config = dict(
    n_layer=13,
    d_model=192,
    n_kv_head=6,
    norm_eps=1e-05,
    qk_norm=False,
    init='uniform',
    init_std_down=0.0,
    lr_head=0.0066,
    final_lr_fraction=0.0,
)
Each number is 128 + 24 x the weight over its row's rms, rounded and kept within 0 to 255. Layers, rows and columns count from 0. Numbers have three digits each. The size before them is the row's rms in percent of the matrix's.

# up: layer 3 MLP up, 512x192, rms 0.317, rows 455-465, columns 0-191
# down: layer 3 MLP down (transposed), 512x192, rms 0.212, rows 455-465, columns 0-191
# gate: layer 3 MLP gate, 512x192, rms 0.301, rows 456-466, columns 0-191
up455 105:153132111162149095130165076125155148148135119120124167100141140157156128150118106106084093122125135105121150131131122202146114112099109109132107144110137139098111179159150143115106128111131163126148118166150112129139141132111114117142119145113147146099142088148135133138173116137173164156087170136150116109105076102142177100121124143141123168126157097127125145141142117107093095173122130132125162113134172125133094114103141126104165112170133150124086156115149135095108157141164114139076135070174155120146120118131137143137120130119159137056112089117152158101117135133132108120
down455 105:142150141109143172146160136135132131129126124152143083135116152083095107095092103155096120106099120160151173124130129132120123075102114120140111140124148124137127140151186093126152142124139149098151183169164155151180158122189167129118127164137140127112134149089111178154140146166110120147147122140109161147132131069126130132121111152153109099116148129141133114133133123110134148140143149125117123122132124108123102135147143160122124134151142148122078122078129132100087127125135146119073091113105104097137099118119134171136180116156111165108135072120095193135130127154128090136
gate456 104:074133107116099114145096161120147120158131143104131138113135124116152114128109096163115148134135144124089130108161130144120145143069168127170148126141126085108152123124122150137109135095136132134142132188149083142124119103137144097182170140169149133142121067140108152164105132115100134138164131092177138146133097126132135121128136137143103131131104126115142107146093122126154140107164154119139107172147134113122142163158129109148175110093140132162124156163124127147118107056149096164111139101101170131123105121143106163152110116136168177114116170120162131163074162146146135136
up456 103:121120124099075101092131102081117147131175152156111104148141139103161136155119152183142165115140129124154123172129121135106179121085137153090121121132128136104137114142134110133138132107115188150166152106093135127070119121103093143125131123176148132167156119111119113152118168141142131152142138126170118173156117160121117144117131119101117132138130082106128110137094141107131127116087103140103076112145145077116128149173142123113163099140109172097145141143126146120155109084153136149109126107088131132115097125164123144144148132089107199109134093132116120169101116131113105127
down456 095:163130119131138104120141141122143086120111130130111103124104111164072108051137095077154124134094112116147139174094129116168111167163153099106131060124101145149125108094142123093142166138098096115143114139127140126099124085124124135141117124126074100110141168099126140126128132113098121110124131124071138140093118173110134097137116135087129109107111169147087170088110157148131116109126094141122141163110150100123105116094121120102126132120150137135079071126136142120126089132097138084127132162123110154133157161140097074134129117137131135145106119168133105114102133110147122130
gate457 103:134113133115098087091098182144137118136126147148120133115141129169137093156087121129137160113168161138144123147120142129114149106119083129139109086122127116192125150128085126155135152152136114155121144173125150154141112126147107120162120127137127118099118160107094115132134129147140128104147099150130121151150173109181119130116094125155163144178141158108092107161107153109143119155148132165140075089135132063127107110161090140138121141134108131080127109174143131127124070112112128130136145112102105104107125065130143120149096146135181121085098084168117107126129132158144126123
up457 100:143080128157117104109118163119165123125086118160102144136140130157117093142125136130140100103157158143162086144123111129143108106102106122106123115132101130115137188116131118098143151141109121135138149129118135124086153126172111157161151152166073106099151120112121097111107108175092144106155124133101103140121148150140128123116052113161161121126154117142141137164134134112119116106102115096120128112138154131126118122081143126128100169126120099107159108162160121134115095156152135140163159140119121145050133129138110133152128170147146152070142116111137071103135159112154061115
down457 103:147129169133160104095113153116137114106157100125166146135113136141124103153091146139130123157155086134174139136094163135144101104163129142144139129144170085099134126116115120152092171144137125152109164138110145065107150183132095181132159108082136106104088115132123099095157120118089122106157164173128110108132129158113133141153086109095128115096096140107119094104100085144170129119125176135127132132095129126178099094121126120124125172117112147164115166115164141126124131103124118092147114087120112107146150143123163113138131134162096140136144086109104133124126153124148112161
gate458 097:125113117082108119148114107114126110143095102109093105128136097103141140101109120127130116160117093113086124134121116164086104124102066093123141158162117129093146116100149083098095097109096108145128126154153100085137144102124114116148131175108109117181136103113132120162133122151144135099148152153137091167124117143131162134123099098136120147162095116152066101159140116139137129109110076104116136151135079113157103162160154082132120137100128142104139141129122137091120159132084157167132122140161124116114091149146113122155093135119165132118146104128168155156110147163119129184
up458 100:135110143117101086133100108126175120128075131137118140105148088132086134088123117147088124166145118128122103171100148119093148106118114083115107124127091166129209136113151096113118086125089106163164140164140112104160164109148080118110109132148128128160130121133149156103130106157153097126144147140124124136115126111165109099134096144136148164150107119073107136133131130155110124115144149108130176153097102137099153100180092094142144111120147117100168153139132156126146120122110119155117135142132117146057156150090087139130128131094096134109140113134137129113102146138127166141
down458 099:141176153116121160131116145115121076161097153110107145146127081142133126149103137131131122112120088132098124124112106124071070179086135145101142118122087119129097067071157119100104143112106088129105111144131136118138127162111114153147104125085154113141110143117123158084108169142155159108156136144140123148102100123106134136090124093104134105145121129128124089134140114149142135141151132078134113135147153095123160149131164115133158176101164133133122157137124135120116152103104171100161110135164104123126124123087101167131129160117147107107131164172136112168080123107099106111
gate459 092:139146146105097123145126117101115151121113162121097122119135068133147103146099083150185093068104100093130091066122151110109151136125162102100118153120108130138154124110153117121157079127134139147117155111175163136106135109138113137145106123092095097117119137130102175124138156135132156132115122158154120126125126163140144162115140135108095112204156127157120101129100116139129163109095135109158156112113147120143124137085099096122118119106157118104152117161136132159146129161131168098104098091115156140140125149094137130101137142128147135162144108107130072105131171125179103102
up459 085:094139099124132106115094098093113135126126144115160127137143102120151154148111084118128114133143123100117126129169113127129144125132163101140110109156086136111088110124119141111112144105147135171131117129168149117152132112156177135170088130093138103108136126128173071111148134152112132135134152119119175118156118160156082136126150139070168095174137148161139146125100146147118140138114150124131140131134105117105130090064080119070117127144111090121116081147120147114119104136138138037132117109118171082123095131122119160129087159138130119131126156160112108131136134097122152163
down459 090:116146085119124159099136131088158104124144110145118139146126135146111115135122144134102173090117100139123137124117128107094160119104137117163145127163132158155102120115076115111162113114159121084130096127127128145121106123129125153179117102136104124119148140093177111110171188143113116105159118128131136120116093116143094109060156131066098144088140164092141166101127132118124130103134129151076112163117112155102153148121073123114163138122123133089087100088104121126128132134129109142120112134168169112131121127143133070167119096138122134125092157167131144169149115089102140134
gate460 099:099172119147099151091142132119090165141107115133112123142115147138148128110151111139149141112113123158124108117092104120151115070117099123131198137112143124113122094089144097091157121136120179132146142087139146118125161150141106133136146120125104131150080123086116084154109159131115138135110150132120142132175181180163100101113107111151150112093149113132137111124082147093155135095186119140130109141125137138127121142101126141157095126095107134086138176097157140106127138102119151120128078144141108111128120083129105118117117125117111086137076129141138152142165083157079154131
up460 091:136165108134128111121094102093153094111148134131123130118127089117157108112111112132122132122149128110196125157168127139111175147145115112155093137106111130138166121150108151118150136144143187099124115147148112122102054097158109147151084102131127134157144150146116135136105136172134117158131091098115115132089130100130130131140130124136104141133105142092107084162135120087132139132158083152102151136137133149154080170134077098121167137165108111132140160116126114086190105149094101113091148144130137103156137124152127132163183099128105118103113134124138087155116143140094108156
down460 098:131128154103151129136110139094111144158159107124161120077136174134124104130153103164139112127107161121118125136132115112117114119145096140095091160124094089093159103084125167177140115152144166107136088143111085131166132116105147107120143148103074089098110125125139143132149131106147127139101132124146119150128154139114107142133146133156158169189139120129116126101146107117110136095132086139145132182122158179131143153113102146139060148133122163140074076145142097125146133070112141106125157112145125099139126157108148122170152125135120173161083121151120146129149139129154130129
gate461 099:074131142141143140134132125126099137144081172122118119150104135125136146127101080101149106118114139148152145118162104121115069127111123121167146160148121164159140120139154156140151164149153133138158113131121143126163097146137128112084083097123148154127128108135111132139074146123117114119120120146093122090131114147140106111135095127123111133111157137112132138107176115102139139051104166155108128172154146154138062116126128116113181155126139106158123136152149116135170123134098164132098108122107119086126074137114148135160105136210108148127164129135139160131151147125147172106
up461 098:129118151117124155131129102124100121141096116123133142146124134127134143153102101109142114140114116152115076111129118125155187116110113100081141118139159159165162083166144137183114151172096127087165123130091072110090096090092087073144130143146095123152152125138140122155110128141166127147124118149159109133113160130141138144145144132125143151144101116187129108106114154135111108152147173120149121114149139093151156115095113150152111129156165146109111174168148116142127075123150111127172087128120143161081108127159135126126198139154144120142103104127137111136117152103141120126
down461 094:105133141133132167142142153121093108075146173101123142146127157106081141136084165144130118176128122135114143140105156136105124084112119117142103150101128147145155150159169123135145139094123104096094111125128070099144142156120115097120139158130095125092117091152166111085165115111157090138146142119111114146131140138149092171087088128093091139144150097145138143142115158152138126121099154130127104122143113113155125176158103090181184134111129169111122097116126117118133114101149088154115100120150142175164134110148112137152113147157111165133135148126143123142151139149142182109
gate462 107:102117093142155128147175146114110098078107102132136137156119113136156126136115147097135154098130146137103143160126105148087127122145125102120131081151150152087155148110106131122199120125122135146115143081087096182131196109161121090106101108106145119159120134144142152152122089136113118146175155139201132121120120114127104069164100165125115118161154139124129120134133143087162121140129163122117147161103157110149135122138111143117165101085146126120145133189126139102124102156137142131146156132140061104121130131122127135135142160163148099141132121118088133138130149127136131157
up462 118:121163113147095127105113139142089120131145139136108153139113113133123095151163167093140085156106138134126138102133136095126100106124112145138101153135104108184118127091123131095131123178147149112077107135144130094159070121081096150128156104160128168096112143134142110117155138121105149132144134094056145100146111136153130131138139133136084146159149106122115129138135115182076130128160138100128122093132114102138100095101100145095105146125152136117128140114132096094105165147116068128091091144109120159168153161140111150160144163148160138149107122137141110134154094120111112080
down462 111:121099096131143093134129082154146120103157154158098103127109132160131121135094100103136118120141115092096156172088136126136132135156092114126128124162145131101142121080128126101171131160166127156124129138132116117113111137099145100139114137110101152135176095124165123143117149141133138097159089127125098172151137157126131134136144125182100135129160136115109134129109116139141133139176095107102143176120088101107124131087156115153116169108127100089116139134168109105121165098114129113162089170086103149183152110159142117135110128132132197142150118157162131104183090123143130105
gate463 096:109128126137101137070110122115127101115117124095182200126155169139132158160152106117129167111159145151093094052134148158093147133155105171136159153150094114136147088136145122116116105136157110128132161146123109121128179129111127151147112137137089124114156130157135131133114119112135097107148111122114161127143108136180110129119110162084137089156149129129135128141144110122164109118096152136177112119123139115127111117105146167088143136095147204134143130109135132123180097119194121124128142147161151122117138112150149153121155147138136138164095121150133124146124140174147144143
up463 094:144129159106115096128120117184096150145110113133124118109144119117136110120149127158162132155135109100165135113131109125079111121128101121155141149139111112153154159159119083101140120117112091153149114174103118122119144119082149157117122148117161109118120134123131128126121129107084071119093127106109134113134160135102122131099130126143127112122113109125126135140136109102136112082131089166142103101133103139078093134146062137148117114141141152123110112083067145100125099110094148184134065046137092101108109123114137124100158156109133151163175114125156175137159110135116137110
down463 094:114134134151167114098134156116156122116163165102111138127107114133138108160187117102094177140135098150093103095126086127118107112130125106133135116101129120141178094125108142140126125102118072145156155128070110130107123153119131141143140100105133141132112148166130111130127085124136106111148115112093152132109097087118140123118110120201116101147124072124120106120120123095105176148084121092088130125147087152174146095141142177099164129144140131140137127127158099133130109096112150134090146181113115172141157104155151122145108130138150135100111111114082115162108103139122167116
gate464 101:127110155175125127104115169113116112117125126132137120136143197125125145125132158100110159144149104120129123113159135176097118145153114110117176125112123085102171157120135127169116110127142134141150100171170113121094133126128143139115162099130143083133100154114115092106137157090110144133164166147135200147104137126153129106135169155159128133091140188121132146111163111165145097105132122131128143118133121143143175143182132144111100088114111086134146143140124140143108125092133133161155121144140104152155129145161104113118142108085140112148163140098139140134110113147152065071
up464 099:122083127119113090113131131102105153121125160105120145144117103109114131107152109138083113117106131068124117156145174116161161102113063103105151137094120123127149135163154168139124089098132077156108142121149124147072177104120153131099115146166131116128086190122127108089118118079092151105158137135114149155096125099113090154128159148164146128156140139090138117122094130119147135121148155137116152134147108125109166158142128114084113100148110130147137152134142129178160133123137130172165107154130142122122077131144089150137134110151132080142136122129135167109133143111165131147
down464 100:122112127137172111112108109147122132112114118091154102160140100165141146143078103104093133128115165107129113095151126125147091136118130132122112121119088160168081163172151120081153164152148140092196112119145144130134134157088149196131152135101140103105109138107111114123150136135126094117110083139151103151121128157158103133091125119118149151125100130115103158146164137147099103105134135124179153192151119122085139119123121140104153158121107144115064139128134110135136126161147127111100119113137116082083116167143126172138132105085108127098126152120132134102089117120112155137
gate465 103:147135134117171123128117124100131103151117144179142170130096148170175089111118088113105077100128148206112177118114184154116126142157084120135102088118106137131124144109170119114125102094094127146145065113106145124149115114117126110127143128125120118160139131099155129113132150110144121095128131145090150152120126158103120125117147155186143146093110124098128119108147123106093119131134127068161082134139088119100127153113132122133107127100124163134127141167152134165136160115137174139144140167118177111159123164127106121145121139143096112114105130100084117105114136126130121085
up465 117:128189110176146125137121100155115122129109139172119107119090125108099126119131109121072080109149090115147139127096182093121124127164111102135105180172113150151160143130156135154158144141127121140138086109143167105172099148122136110087104157088142143093144153134137139151102133099117167149119149135097136139084138145134106074147127130139129121099109129135116074112102138089125144115154115111189154177122121120150182109129137132168109114126115097102132123103122151134130128138139173102119138151138120122153129115148099098115154138134137120154134132101082105079125086100119140130
down465 118:112183129155151139109115134142095125137129152109117099111107117115153114119118102109091102128119110150127095130120142093136107152093092123121121118126132130163120134121131130129133152154099102090140132074144173146128115085114109114111102127069120151106152135101136177121126095131103118069094123132075092138141155126131117108099134107078111121085147133116133091119141117153160156092114095087164110144126154140115125173127128096093111122126131126117091150117113168158108144144089162132090120143136126141134107082130089105079123142168156139156076177116136133144131132167142124071
gate466 097:113147185115131085131149131103187134118136104130155113110139071153100099094133105156141113127098108121132121129103113135145108116144144100126130135101160139094161134144122137146159178118111162097107090096183139132091173137123146148140139069132142108110132091120120133140129146136125142169128173155104116135080137136165148116148129107099112106129137140138088098155082106115143165094116136157101131147127167163123127152091147121108125103133106082106131160139114124166121124120114098145137106141126086139120167102104137149109138115134138135135129084087143140113068097107077160155